Weights of a small GPT-style language model, trained from scratch on English Wikipedia.
Size: 8 layers, 6 heads of 64 (2 for keys and values), MLP 1024 SwiGLU, vocabulary 2048, 14.2M parameters.
Architecture: RMSNorm before each block, rotary positions, biases on query, key and value, untied embeddings.
Training: a variant of SOAP for these matrices, 362M tokens, 2760 steps.
Each number is 128 + 24 x the weight over its row's rms, rounded and kept within 0 to 255. Layers, rows and columns count from 0. The size above them is the row's rms in percent of the matrix's.

# layer 3 MLP up, 1024x384, rms 0.122, rows 645-661, columns 256-319
size [ 95 102 105  98  89  99 107  98 103 105  99  98 103 110 101  94  99]
[[141 162 159 122 177 157 190 143 106 161 172 126 155 121 108 124 124 102  87 129 143 139 130 146 126 129  94 117  99 118  78 146 115 120 122 109 172 161 155  98 112  90 168 156 130 137  89 131 108 121 158 141 104 113 153 165 130 156 115  62  94 178 132 148]
 [139  98 133 121 102 100 124 133 161 120 104 111 113 153 166 157 109  88  97 142 110 128 106 141 103 107 104 102 127  93 119 147  89 134 105 140 145  85 128 172 154  96 123 116 156  87 115 136 185 140 157 130 171 127 117 142 117 109 121 134 121  73 118  86]
 [137 130 119 165 126 133 137 145 135 155 115 120  93 148 106 150 155 147 134 124  93 111 132 143 133 140 106 168 131  82 142 127 117 121 133 112 136 138 168 161 133 149 200 140 100 166  91 134 144 157 178 100  96 106 126 117 125 149 160 128 103 140 143 135]
 [105 134 104 101  93  96 152 145 134 108 146 150 157  96 153 153 120 148 151  90  86  75 146 107 131 138  89 135 140 144 104 142 169  77 135  88 168 140 135 102 139 171 141 123 126 125 137 101 118 140 157 176 148 157 148 132 118 116 150 111 112 138 135 147]
 [143 116 145 124 130 189 129 112 136 138 140 125 137 137 145  97 144 120 171 128 154 158 173 114 136 129  82 104 108 182 137 115 162 118 118 139 129 122 114 118  99 121 127 137 131 104  92 152 169 137 117 152 153 138 136 128 100 150 159 109 132 155 141 148]
 [ 84 141 109 138 107 113  96 129 128 126  95 111 161 128 143  89  91 100 104 129  95 153 167 132 152 168 127 100 146 151 114 103 137 122 160 133 138 128 123 118 151 113 165 125 148  85 100 119 143  84 150 107 123 167  89 101 126 136 143 167 105 186 150 122]
 [126 136 190 135 145 113 147  99 133 121 156  71 125 100 144 171 135 136  40 124 137 137 135  94 117 130 121 142 141 130 119 135 126 102 132 125 163  83 148 119 112 104 134 153 130 121  96 139 126  98 135 124 103  97 153 117 130 121 120 147 100 123 164  88]
 [115 175  80 111  92 100 114  88 116 146 102 162 178 161 116 145 166 122 135 160 147 107 151 141 116 171  77 121 126 132 123 124 122 110 124 123 102 129 145 126  92 117 130 104 104 127 133  83 117 142 112  87 123 107  89 101 135  98 142  90  96 128 107 148]
 [106 146 112 104 121 167  78 125  91 122 103 156 120 111 139 107 117 134 120 162 100 177 121 101 100 149 145 147 105 135 125 213 184 113 117 131 146 114 106 108 144 126 158  94 154 101 124  80  85  85 149 145 101 136 177 155 108  93 132 149 124 151 108  99]
 [137 146 122 130 135 131 115 112  98 133 106 142 129 147  89 115 103 139 146 108 136 129 110 124 114 173 135  96 138 130 104 143 158 168 118 133 148 112 132 139 155 127 143  96 100 133 138 157 116 126 139 157 138 129 115 124 151 149 116 160 130 155 142 118]
 [146 115 105 167 119  76 148 116 118 150 141 107 113 114 151 108 117 151 131 126 141 106 125 154  98 110  95  88  89 136 149 147 117 115 153 133 126 122 109 135 131  98 170 120 106 111 109 134 105 127 111 166 140  91 158 128 123 163 123 120 118 151 113 122]
 [111 103 147 121 124 127  79 131  89  84 112 137 130 118 105 147 143 137 134 122 155 112 136 146 135 121 151 107 102 133 115  80 132 102  96 126 143 148 157 148 118 146 111 152 151 130 137  92 142 141  93  91 102 112 155 161 162  96 142 118  86 128 107 148]
 [100 136 113 108 109 112 118 138 152 115 123 143  90 141 148 120 130 128 139  97 125 112 107 147 121 100 137 143 165 132 120 114 121  96 117 116 107 114 120 141 113 126  78 134 151 114 142 158 143 107 155 164  89 169 159 124 149 121  92 133 116 105 140 145]
 [140  88 157 137 135 132 140 109 123  86 100 108 101  98 138 153 153 129 166 192 128 115  96 101 156 151 131 103 103 105 145 139 118 128 110  94 114 128 138 122 105 144 133  98 114 115 123 139 135 119 142  93 121  92 152  96 119 122 145 167 116 138 165 135]
 [142 122 102 148 121  55 129 105 122  86 125 143 115 126 126 150 119 155 110  96  55  95  84 136 124 152 122 107 127 144 119  63 123 140 145  95 131 123 130 145 123 138 143 158 120 110 162 164 117 151 161 108 123 129 144 104 139 118 138 112 120 117 142 117]
 [161 102  97 111 111 125 109 101 104 116 163 117 148 141 136 114 124 138 102 182 100 141 123 125 145  82 125 101 147 138 113 159 161 143 155 150 100 106 103 105 120 137 114 150 145 108 150 126 145 145 109 114 131 145 112  92 146 131  99 109 127 141 135  99]
 [102  68  75 126 138 118 137 112 162 133 107  95 117 130 151 115 123 136 167 160 108 117  82 129 125 134 135 119 151 113 110 147 115 139 153 136  86 133  98 125 111 113 133 120 154 112 194 101 137  89 128 162 118 165 119 131 131 151 157 116 144 155 130 145]]
# layer 3 MLP down (transposed), 1024x384, rms 0.117, rows 645-660, columns 256-319
size [ 94 100  99 101  98 100 103  96  98 101 101 101 103 100  98 100]
[[121 137 106 126  97 121 130 125 152 142 120 163 107 146 104 122  91 172 135 122 135 107 134 157  99 116 126 114 153 124 161 118  55 182 141 154 121 137 134 136 126 183  65 166 183 133 140  94 138 105 145 117 107  79 120 125 141  81  77 158 151 124 121 137]
 [103 126 132 160 162 163 172 117 124 116 110  93  96 157 154  80 191 174 143 122  95 135 131 122 140 133 126 103 141 151 177 155  91 143 127 114 109 110 158 176 114 154 138 109 132 122 121 143 105  86 115 101 113  81 104 107 162 159 126 150 133 139 123 133]
 [140 133 160  61 144 134 130  80 152 167 116 148 128 199 117 159  97 102 150 156 130 117 146 163 132 108 124 143  84 133 105  89 113 113 166 117 100 145 151 115 157 130 137 105 103 121 122 123 154 155 116 127 140 164 118 145 133 150 137 131 150 136 132 149]
 [102 138 127 123  86 113  56 109 121 146 123 137 149  80 137 157 142 132 151 122 154 145 137 127 140 130 163  90 102 110  98  94 123 118 155 160 147 135 138 160 130 102 120 111 148 109 104 170 134 105 118 122 116 135 192 154 161 109 106 129  89 132 113 107]
 [162 100 157 137 154 158 157 134 129 129 101 145 142 113  81 144 115 162 103 159  84 135 146 100 147 115 132 166 115 130 112 126 130 127  78 162 105 128 119 124 143 137 138 165 149 150  95 157 129 154 134 139 122 139  96 114 150 154 169  74 140 158 138 100]
 [158 125 151 153 130 118 141 125 123 143 150 139 108 157 144 147 169 128 162 127  93 153 149 135  98  88 180 110 161  91 122 127 111 136 118 109 149 117 120 114 100 136 121 150 126 136 160 114 138 138 153 135 123 143 158 125  86 159 131 168 107 140 155 152]
 [160 149  99 132  87 119 149 115 140 163 122 150  98 146 157 126 154 162 114  75 151 154 141  83  97 138 119 163 119 118  85 124 149 108 141 147 158 134 119 122  87  82 142 140 118 143 170 117 117  93 125 140 135 118 153 129 106 172 135  82 127 155 120 115]
 [193 101 159 141  90 180 157 134 155 140 109 144 114 139 147 132 136 117 136 124 129 133 161 136 168 114 136 164 163  99 125 129 139  84 110 119 110  99 128 126 115 158 124 122  97 158 157  92 145 127 150 111 184 121  94 144 107 112 144 116 122 176 141 144]
 [116 134  96 124 140 131 122 140  98 121 136 131 132  78 144 122  86 135 115 154  97 103 130 121  85 150 128 108 112 113 129 124 180 124 175 159 106 116 130 146 148 162 116 156 137 100 117  96 111 149 129 136  95 150 118 111 115  89  67 170 140 142 126  82]
 [ 91 141 136 138 141 113 120 102 122 122 112 138 131  73 116 134 124 150 124 131 106 137  84 155 140 125 129 125 117 127 134 140 115 162 127 138 124 176 133 122 140 125 124 149 124 146 115 111 149 140 130 100 166 117 112 100  82  69 109 158 167 155 115 109]
 [139 140 124 119 149 167 156 140 149 115  95 160 135 156 138 133  91  96 152 107 138 107 122 152 144 143 149 112 146 105 108 159 125  91 133 130 113 144 131 113 159 152 143 108 144 113 130 157 153 131 164 144 139  95  92 147 123 136 140 108 115 123 122 150]
 [115 149 155 114 117  95 120 121 158 127 131 123 123 143 149 138  97 100 140 124 167 144 121 111 131 175 145 135 124  94  97 153 127 110  79 150 113  81 158 126 148  96  84 114 131 138  84 142 118 140  91 130 114 141 139 103 128 144 158 131 147 168 104 111]
 [133  96  84 114 109 111 118 166  78 139 177 107 104 131 117 129 144 140  83 118 144 132 142 126 113 102  76 140  95 127 114 108 102 137 131 167  82 138 112  94 114 139 138 140  84 126 120 141 117 111 110 116 144 125 184 140 128 106 117 108 105 118 108 127]
 [118 115 102 149 149 117 125 125  99 139 139  95 116 118 105 106 153 126 122 150 134 116 130  92 163 137 128 176 150  88 147 149 203 121 127 138 121 149 160 134 161 157 143 107 147 141 173 121 123 136 104 139 138 150 116 130 124 113 160  83 107 135  96 124]
 [138 111 146 153 125 147  93 125 121 122 115 164 147 123 132 131 118 141 140  81 132 143 120 121 135 135 140 103 153 100 126 120 130 187 146 131 128 117 112 162 158 145 101 127 144 120 115 131 144 121 144 115 124  95  98 124 150 157 142 150 124 147 116 127]
 [138 165 110 136 141 147 113 165 133  93 131 111 147 134 101 112  98  95 133  86 103  91 122 135 177 130 155 169 143 137 111 150 101 104 158 112 117 152 175 138 152 108 126 104  88 103 137  92 152 117 100 133  95 173  98  93 119 176 126 142 118 117 167 155]]
# layer 3 MLP gate, 1024x384, rms 0.119, rows 646-661, columns 256-319
size [103 102  95  96 106 107  95 105  99  90  97  98 111  94 101  95]
[[130 168 126 149  64 129 148 142 108 117 132 137 168 159 180 119 150 110 110 118 166 137 139 123 147  89 136 151  84  83 156 153 131 151 104  95 137 167 153 125 103 139 124 139 122 142  96 117 129 150 138  98  91  82 103 128 157 138 132 150 158 141 118 130]
 [117 115 104 110  82 104 133 141 148 126 128  86 125 121 101 143 137  81 174 142 126 107 105 123 113 143 105 146 159 146  95  93 149  96 155 121 116 163 114 129 127 111 114 149 141 132 116  92 135 123 100 121 135 124 132 115  95 107 121  94 121 151 114 120]
 [ 88 151 172  91 133 139 185 125 135 110 129 155 122 115 131 145 120  91 135 124  96 136 118 134 124 149 137 103 126  95 120 118 137 112  92 141 161 142 130 153 159 112 152 152 143 155 139  80 120 122 106 152 148 122 118 125 130 166 163 131 122  95 150 125]
 [118 121 111 171 139 105 155  67 133 152 101 114 105 105 116 105 126 121 172 133 115 172 105 133 119 133 130 139 179 112 146 136 115 132 155 117 130 112 140 106 151 104 132 145 103 122 121 132 108 143 106 121 148 125 170 155 165 149 137 166  90 158  83 165]
 [120 139 172 138 139 115  98 139 147  91 138 158 104 131  79 140 130 125  78 145 145 146 130 114 113 100 119 117 137  80 111 188  99 135 133 150 142 106 166 162 119 134  98 148 127 136 153 115 134 157 123 112 139 121 160 128 120 131 145 143 115 135 148 141]
 [147 159 144 117 150 133 132 132  79 116 168  74 146  92 162 123 212 138  97 115 127 104 141 129 130 161 139 113  98 110 129 134 156 137 139 139 149 137 151 101  98 132 123 131  80 167  90 125  89 132 134 133 119 103 187  83 123 102  92 107 112 171 130 112]
 [128 114  91 127 133 138 146 125 132 135 122 130 117 159 113 125 131 133 132 146 145 126 119  95 128 116 126 121 132 140 103 153 129  90 158 137 152 125 133 107 110 108 174 109 139 182 133 127 110 168 150 152 123 132 121 118 114 126 116 117 115 109 127 145]
 [113 161 162 125 123 143 125 123 139 156  98  94 143 103 114 114 114 115 102 147 112 130 130 136 124 119 143 184 139 129  98 139 159 120 106 156 102 157 132 128 126 166 115 134 138  89 102 150 120  96 138 112 131 108  89 105 173 152 122 125 119 129 135 103]
 [ 92 128 147 124  80 112 146  91 149 161 121 158 131  98 145 139 122 112 191 130 151 106 118 120  93 118 130  85 130  98 108 141 124 134 120 129 159 132 140 145 116 138 101 124 137  76  77 129 116  96 180 121  74 148 109 121 132 127 135 147  91 149 111 132]
 [112 121 137 202 103 137 168 135 149 150 116 107 130 133 123 153 151 141 129  97 116 133  74  90 136 118 140 106 139 140 141 169 131 104 152  90 123 115 153 117 103 112 144 145 140 162 117 111 160 147 113 171 107  84 115  97 150 150 103 166 138 158  91 123]
 [ 97 152 126 166 102 139 163 112 112 132 122  96 118 124  84 151 100 139 106 144 113 148 122 156 153 140 125 138 135 130 111 109 156 132 157 104 140 142  99 148 113 184 138 117 162 155 114 101 148 133 126 117 142 123 134 110 151 141 137 157 119 135  86 161]
 [126 100 114 108 148  93 139 109  94  85 142 107 153 125 132  84 135 139 123  76 135  91 146 130 146 134 187 137 136 131  90 125 111 149 128 171 110  88 158 131 127 148  95  96 134 149 118 162 130 148 115  92 120 162 144 117 131 145 125 148 122  95 124 133]
 [156 102 114 137 150 136 127 115  83 146 118 100 127 110 136 140 140 133 167 130 104 136 168 129 118 128 127 131 140 136 105 123 151 143 107 175 141 141 149 114 124  69 176 190 201 109 148 150 110 116 118 128 130 125 115 145 122 132 140  72 139 103 114 132]
 [130 108 126 151 128 109 169 103 134  94 159 190 140 137 168 146  89 144 108 126 130 143 147 116 158 138 113 134 130 148 123 103  74  70  75 140 145 148 125 133 123 138 151 114 108 145  75 129 132 121 118 148 131 109  88 130 148  91 130 101 128 173 126 178]
 [112 138 141 152 130 120 106 147  93  98 141 148 162 174 147 123 100 120 118  68 148 101 132 141 150 109 174 141  84 141 120 161 124 149 151 171  95 103 125 132  85 192 146  88  97 111 130 161 138  97 130 157 105 130 140 131 136 114  95 139 148 119  92 130]
 [ 89 136 125 111 132 145 150 108 125 147 117 111 115 122  80 144 115 189 184 141 111 127 116 188  95 156 112 112 128 119  74  85  81 116 104  97 120 153  89 120 115 116 134 119 164  91 157  91 107 108 115 144 141 164 105 129 120 117 139 155 147 117 166 126]]